Weights of a small GPT-style language model, trained from scratch on English Wikipedia.
Architecture: LayerNorm before each block, learned positions, biases, tied embeddings.
Each number is 500 + 40 x the weight over its row's rms, rounded and kept within 0 to 999. Layers, rows and columns count from 0. Numbers have three digits each. The size before them is the row's rms in percent of the matrix's.

# layer 5 attention query, 512x512, rms 0.0383, rows 482-511, columns 192-255
097:493507512547477493475556451521497475481548504460486476482517503511506488556465548494461518442525488525427517511529539426501533476541463433540533519494456486508505477452494506559552495444402549
106:469525512509535393504525549497485472479516571486550461479497491411494428446563451554480528540549448520520463510547547530505528502492483453490466538421445488466539500549486509450535457533482537
099:531438470513504491524521457425453512508531543452477573446420506510516462429468482541518521509465504519513508508479483513533539504523443586596445581492504502397518484483500525515447529505483554
105:560469527461533543474505524407523461542510474476575547526522588505497551456511483537530552551563506601516553600492483549539535489505539565491555546508514482504495495491539525431476503584493564
105:558533562461488541498408558512491505471436447560498511525491497515582511500502470557554478482434525412534522521439500486461505486588526431574497530506493500578460493458566487462535506448539498
098:488460464499545539514524552514458539432564547524547477406453499459516471592571480607484523548470512481459478451485395479508464501497551518401466599524441484522493493520501515466517520520472559
098:549514516432500527523519550554477487510522480461455429547505493515474462541511525515581582448644532509476497484499534482485459533492559563455448545459451473504471529575514531465537480457500525
110:434485515473484509512545520419557464460578503449389409539470474529520529586480482494449519496466490444500500505419564524486516568420535555526509462510584538452446437464490521519464517569424502
102:430422581548566527507488529470439537472490578488487506529511412492496540525465420525414554497486563571543536501454548543478493476494490490512511555582509467496443486472516528503482524525561480
103:501472480544528483456470561522553477513479521465495569473476503471507480471473511508469513463479528457538562458501495462509491436467534383405447431505508487492503484560442457476541501507501466
105:526450534413471583484445524507479549478432596494537454559471461539550474490497481456575483471500408472494544489465492428576547507504432472494515489496439567488518421516522506462478546515461526
106:549496529511537435517512490522459499528506571488450539468525536480502503452470441484490459604549507582651521483530450518467481535492539518510444414457456541465561490481437470465460490505502557
104:537439514525498546500461390425531595476429505575455497532443433534431556508557491427449507559612495496558475552550560514521483411492527478474467467535538450495554491440502504494486558484466455
106:507488548472468442489451524539501569581470485513461458448512426481500588536503504525504475561522510509526551412547493518549499481416444519465504482431453454462478479585499510517441534514435535
094:500511526487585482518490528481411498578519523505450577467387480437457466459495522499450453506483479572511480447521531500567507474495539483576532496520489501511553423516479492444528445518515585
100:512550520424450457450486467621468480496405526550514519421501472506501517481455463482454468535522475506524458494476501591476490597430498509509566501541455481513504450487525568466469507433477515
110:468425452575505440509477514480451504479552583460532507431569438506507451504516532405494531585413453538462591476466524574519528555497519496517498532500489515525563542521519501457504488481508522
104:513503468569525481509478457476506520482450512477537486509560554590495467494540464470494443470518492471548470520596468506478530515508437581508512502446466543410468499514542496506526560506559465
106:509490446578428538444491543492538545511534486542452600531484522543445506482523523479507450573449571491440583489462496533555443528460553521596504525477494501579490535458516431496428514559534530
105:507563544504545501520487476477497578486523431487518557509471521436452469482523490465621529437505416532477561559521457506462459513467503552413496489494573464509570515479569491511494496555482502
107:505456540494559448525478464535499468515532550431487459445499478539476532481397507595424526443486437457547508510534524504452548525515491583425599517547527529514506536448492469518545457450394487
106:511512609490554497531513462505525541474458494576518491458440513498526503514476516507510501531521532518522511455532528523464453563536514434421486476520496461488485495463583546474492489498526496
101:494551494487480560462565478479505551487513526487526472507484400479468494489522500481499473393465467505500532515517501512519581551492505495505501430532486456553482450463507529507489515529487498
098:504439544475526526499548572478465485554514448476526489479561396486452555481452564483501490469569492510455504450417514523502485455513495548490453466549588478478519442442438494511505487484456510
101:506493519512545460536503476477456508478469521468473442470522433514536503577532574524494577569515519474484494421518588509517506509442403513469491555553493502476589492463564551477540505500376532
105:524462462522522590510560470444486543495463520475526547553488463480475564445489590470522446432454501485500480533527492517536468462542409486407439440469541464473472500450545579545512579490523505
110:618535535551470481479514477497532489587506491560463495473582482525551572483540494497468483439550499563492506501510466523533473510453485482506567513562541495494462518386466497541512501456544529
101:502545421520551520439496527479451463500509548533443525518464548518540516506520463470530508523499479501503511548561521589498487482475557462480473516587431468486471559469551536478475546501512491
101:491509548481488492441547519484552548503504495500539509501566475497512447508483477461480493550526455521484507526531466471515513495469460587491490533529459539564480416516560479485522507483469484
103:518501482538530494479485528377417529497502522551499496538500533484431463440446508431539523519542560474536495469506500517532576478463473543473525481568564510553479475483510475473545473499473493
# layer 5 attention key, 512x512, rms 0.0378, rows 482-511, columns 192-255
100:491511530480544532552502545525496476495528463448547546540498439447476514583502493506491515487517544483517467527475519519435500481509585487502412563476519531487512545499467489462500528469460510
105:533524482484529588512499489533475445510511546451493603539531546505523506453528484507486529523455566600488517519406537466519449550495594526542432451483500478426498535462475491496525486544604540
097:461479495422524540491484457443520485492526497467492540514543462493542542509478531539516517450501546590538585442457482519494502442474493552516519536481473519549555477475492501550442513527481532
101:436478480507453470515447518503518508539469514539516545517538499517518529456466438525416506499504526460530565424420446466455440486483482518540505485528514532511485493465480505520518525512596532
100:447465517497474512504467500549482484498563568501536460563527521441413466533524492478467565575446482456482515501576436539456516514570541488505519430465570524494523535555436502477411530503507507
095:516533512471491517389502459482542481555491517503565519488444505454543526526528490485471497525451464528489545473464528493515561466424484554539520504485530432513486480503473482515551428503453500
096:462520577473518498500541537530449537394486525536447457511453495522497510533515516413475444573520441604510494513479520518519470502462500517567485487536533559480545543527454458537455498462469511
106:548450496560474442468526505477424422517496532523484488516450423521525508518450477440491624533413495525497552500451528547463548507531470496443543474551514485551516430460499452405490438504513552
098:466526457518505456489451434471532389510494464522524496514540559467488518530545510527481542517494502450466517538501494570550523484519475482450545512563540579467512447528580551514472476491543520
101:520515526532575531517602485520477488493526506433482490490571561592509433485518529420543476497528446490534462454550507523453594471518528547443534463455529516533477537522554526493395528498497520
099:538407536501527462437522456449458524512524503486471465474500541497441460519457442522445491487463534513548519431536463565540480452455562505457451537486470486477574463570492514545498481469459545
104:448402508465526509491481492465550398455431478460467518470486475465529454554526480481442470401451474560491488518443611477573507536435487619483500549501515502444492531485568437473458515496512564
102:518469499453516527469483526514557469477499525440553496456501557461483488505438495472470505559484511474532542511537508581461476504491393511518460518553513465479433512528484445515448475504499497
105:495511521462510448496573540374514488511530486563550446545507512486453402423516526473461495486527499521485485507489460472525460465467460480521502524499485480485472500486476480432438435512511543
095:509494524538483528486482557490440472497521485548504570394552583521536508445459499455469403475487548499517446560511652518429455568498468511450423531557446466465556575514549488548496584475502477
100:478476500583440510504519544470510532529516478519511470491454574470464517533483500619506440506495483495478528492546469455539467520446508495485506501486398471532541507495512483494546444464456528
108:436502449495549488458483471493467508501532493499503589586433446438501465532507525466564514543425513478527419506466486464488523471550496482531422461482537529472547493535472461497488527497506504
099:438476508523500465535546478546526465507495515553459515540509555481446451483440538505523531486546434552564504540530528545438459514527518510471449448556507465498486515514424531502530545506491479
101:528525517508461441442508400467482606567485560480472474539479553507499482504412457502522540506478462472536523510455483525543547494486479449505470535539501450537557415567512545480542507507517532
099:504448499482454524501502456558508537473425518555510553431454527570436526534460470484489490514546498541520541466508473484516462562482521578551498480502479550513523499448547477467477551480486600
107:532559538417543548541497530499536474444487420515483519473449521580534479507508502485470450460548453496457468475556499503435447435491489469444487465474410539528512484441410486526447551544413503
102:520454456514521554405499501464523441492495513499508574531483576509448470472561529554462506576472528475551542538528456557488560528495445500564632511534528466455506486475565443551463600531506555
101:565581542518572408536479537476514502565458466512504488502506501503508490517528524516542475463519506497557499527536499572540475503486486469492474490442518543446542407530488546508534520459517528
098:530473457531426577491490490466441536517541426537500521446527482526498479517517550436468557462488508458526433457490487530470461439534510497500584593466477501515463509569493441512421447479431446
097:513465525474547474489571487521468440535455453499550429507466431534439512516453585544448505524463491530505491504481478538555482456512536484479498443511512497484471441484482468446490503501372509
100:453476443575558470474429507462547528511549520589450451489552536538504502540586590472435501475492560474488444486459443508495507524505511411555509548506515516482501529511486497489473419507489432
102:515521545467429469479495513562518530503435396499511550515551574597509415485506522518511524445520409437443543509514475418533547534510497444518477406498448487449457552526600472450423529559486483
095:504530516500465459484526492549528476522509517488482518425484417516510453502551490504462496508535476499572474593475459392509505537437436490472443471474475576536511520540445508616513542420510554
096:482461450504569472516508511496527554494454518531528549529509542491524511489560511442482576535484482484474438499414489546529441509521528460503449496445479521533572513547416552530502503428517480
096:491420520451513518552509476480455472487526535465505464474473452433528585546456500562503491463532532524541546511449487516485437482458542492518525570490518486508460481463507555563457479576552545
# layer 5 attention value, 512x512, rms 0.0314, rows 448-467, columns 192-255
110:451534490477542479541476505502491418576531483463428512531514513486517464451502515486487535489535520490533450519488512545541493511501505463508494500543503454494634539486534547444510559438516533
100:464435521470494511436488481436444486497485480497456536486510552395475581579477446525506466491484523496490500517508437531520485587521547475481524481572512536550507430397539440445443486478485524
112:510449494469487550527472493490462521502561449468465550472477490515546510554516450462544493438454483520479492535521482421552489487503494477458440499454503535507447470538513479471497496474503540
102:597547457518563455576540552466427523543477466469488484429446538485475504453514438508542468466528514450504563494446468508468576528420478574428524492504471520434448491439483533479490484499467456
108:494516493505477506488445477555530590509539495453570536447442534486452562547587492485582514463500614551420483505424483469528484568554510477452556482468519551450516476532519452475592572448553534
099:556525524497517512432483504547530559483531468505509461530502521576496456435471509509484513485483498461532481561509472518482487490498449539515449551497399466428545505474490511452504514473504527
105:521506501472517531507557457466538534501525495466471574499459502505466506457492517455549499576503543604513547531472523473488494433477475519507509503505482524502524575506493408579450474393487499
099:454544514555545483464487563510527420567574455511532484501487509575444526441479477513447510498552483530492484492563446457568478515516502571535488560523452557470577443491590504546538451461554516
102:491578538448481466462482538506518526543524523458478479533462485478548436462497475533554519487514490477517488489428446559481482479510494521504507534518582525519471513483409508488527516503453457
108:533517479545445500524524574515567504421450491503450561546377452511499498532513492490498487445494439546509488461521491547449495523541458600545476458454440469444515505544503428539531499486387459
102:525533559446470456514522501493479503487503434507533432512462498460548508465383466483518494511555473484517453482511441557556502475526471531487530542486531446484529496521419479534516458497520486
102:549523516540554532471517463466526513542520464540442553450464415490491486531438529546551454487559538482482513501423520499519522440542504569483451590476397484497491498538470488511485544410526508
099:560500471493528488486396548427517481477523506500433513424513496542507545555486517484472514482411498524440509505566561549470507479511552512478483494498518454552498464546519515464421491507515512
102:543517466519428526517504592508457466465447559438476494503495480450497502413455506570556524530478447485490506513455485472500528526516498524500492398466500523521479470524540481521528477538538503
101:448473517452508491483441516487587567508476493481444533524451536563474474502521501512489530561477538498524461491483520540492517463503508527540466529477614585474468491568458494565524476475536480
100:483487471567456534528479539499495528506508524485522506476437485454461431535527523488503497525588486485509502473520491524413464531499500495532542576486390538458525472578448525525525562517568450
097:439480477533525417514512532496524455475501493494474520563444504545471485571497511528472548494501477544448500451583533490466485512503519404566525496492521573490529500488537470521525513450538516
108:570469547420551485528502534494476549515468442485535522539529431558466475466536474471552505567528415542570451506502555516389497524514454492575475575528539590480521548500495571528534488505460477
104:463488578524477610562522427507490500532456518521530526503563551535498520456531468528537515532499542485476501466440450506523441442534525489453558541513429427499606568474536503544493585493472439
104:563485487497520509474522482452512508512522510475535525526519550519517481506495492450494479563511499527390496483500497516516485487550551541451469459476444498553475470549550482509454537417491510
# layer 5 attention output (transposed), 512x512, rms 0.042, rows 448-467, columns 192-255
116:527484532541443518475511489493503582427493527495477515444511523425469549501475483529491483474554491476484541467444496438456451488395437464458522507464510551555495459499488487609421510511501559
102:524575454517486452486457548568575527514499547387503502549520458513471494496497504486509482505505491563543525518509531472420484442517465539472452453390507481485548490531415534483540509490471495
118:448588569587583492538456508561518498532488477555569497462476533494487462438429522472427430539545484433486539570532540493415530501489474571481498480519433472450536493440520580558470538505520567
109:516461515530423586457510537489540482518505532451508490542485552509513454505511450440449524541481479581566415497498474451535433475587538371571496500405480461511467541520484466497537539515561520
107:546587440475477564463542483499529420469450431459529420503512525544527523514486506468488481516530422485555539514550542510491500523443482474514465451492397441468480499453465465566419494479486518
107:487489447508462526539458516500481417540442465521488586425458521460507583535458434470522479502484446492509537509467516477560560541539499474541517475507526514508488469486518489446556475528462470
109:538549436453456555496504567526530498515474522513489432507491525553496495503405457569486467534372508471477511471519508437525493527503563501464492452533484461500472500472505508437536508467481566
103:555470411535429475504495456472540476487422510485483477506461470473550512568538515507523465454539470478545567529458519480520466485529542455510543452520538537537510511570437520430477530529489511
105:524400484531494521564467488503517450456531542554523579475496506515530487472549503496469507547488484425464456463519526514475489504481577497462467471536465471499536410489523577551441487590484562
106:455439526452508522530440434468540525523512510544495461555556575490511541448554517487553550643481518479465520487448507444520518416474473455470497507531457499518522556445483558507517502522482455
105:453400474515447466439495474507532442529541533507428471494519458518522543509557526482518540443459535510523457530478518455465483470494444501494459445547521532504520553517551536437489510494516536
102:459496512529455498500427574592435533506531504504563421521485546508495491437507490463382520524538511521510545466605481550501499534503462433532506452518506520450415487452524498515496533455510515
100:384493573508519519521527480536476534502447459505550504518479589503540522442416489509469486522575565533558540547478502523607502496547511520517545489499434484472468524482495488510585525515468482
107:533512494509501450471494495521507462522498471531455513489540515606523526545549496481485530437497517527492519464484568520520498572496511491479553528465523500472474493473489508525489548467532453
104:501587492478554447495557517558550475460545513529564524492492501428539514520461518553572486506484513451505523454499504488517509493478483397426450439472406505462497455431539521468501568476471561
101:558509532452499471453560489537563484457498445559531553561504496467504521546467448518463499501494539511532519513472447526625547505496509488463450457548513520505454510507468469442492455528464515
103:539546476522507548467512525514450517486523489484552514519539563418468552545472515531568499472476492430444529543529422534496539476545557473425475539490438488460490433495510479503443517553505506
109:529534523495513499532575494543442479528582472590540501531472573530530442518509495504486393490514520516469484508505446530550527484469520461531515528498440453533455462467541465482505534552552495
104:530548485475566483524514451481517439485502444509422426509487456460555486555500537489485437527523457495511449548565516529472516468526438539512481423573552561515352517506517470580474487557512407
107:496563506568499445536472475510468442509448505602499501461458480466472549512479579490494424496517522452495542486472509435458489522519484464467548525519625503510574511408433504490540466595496468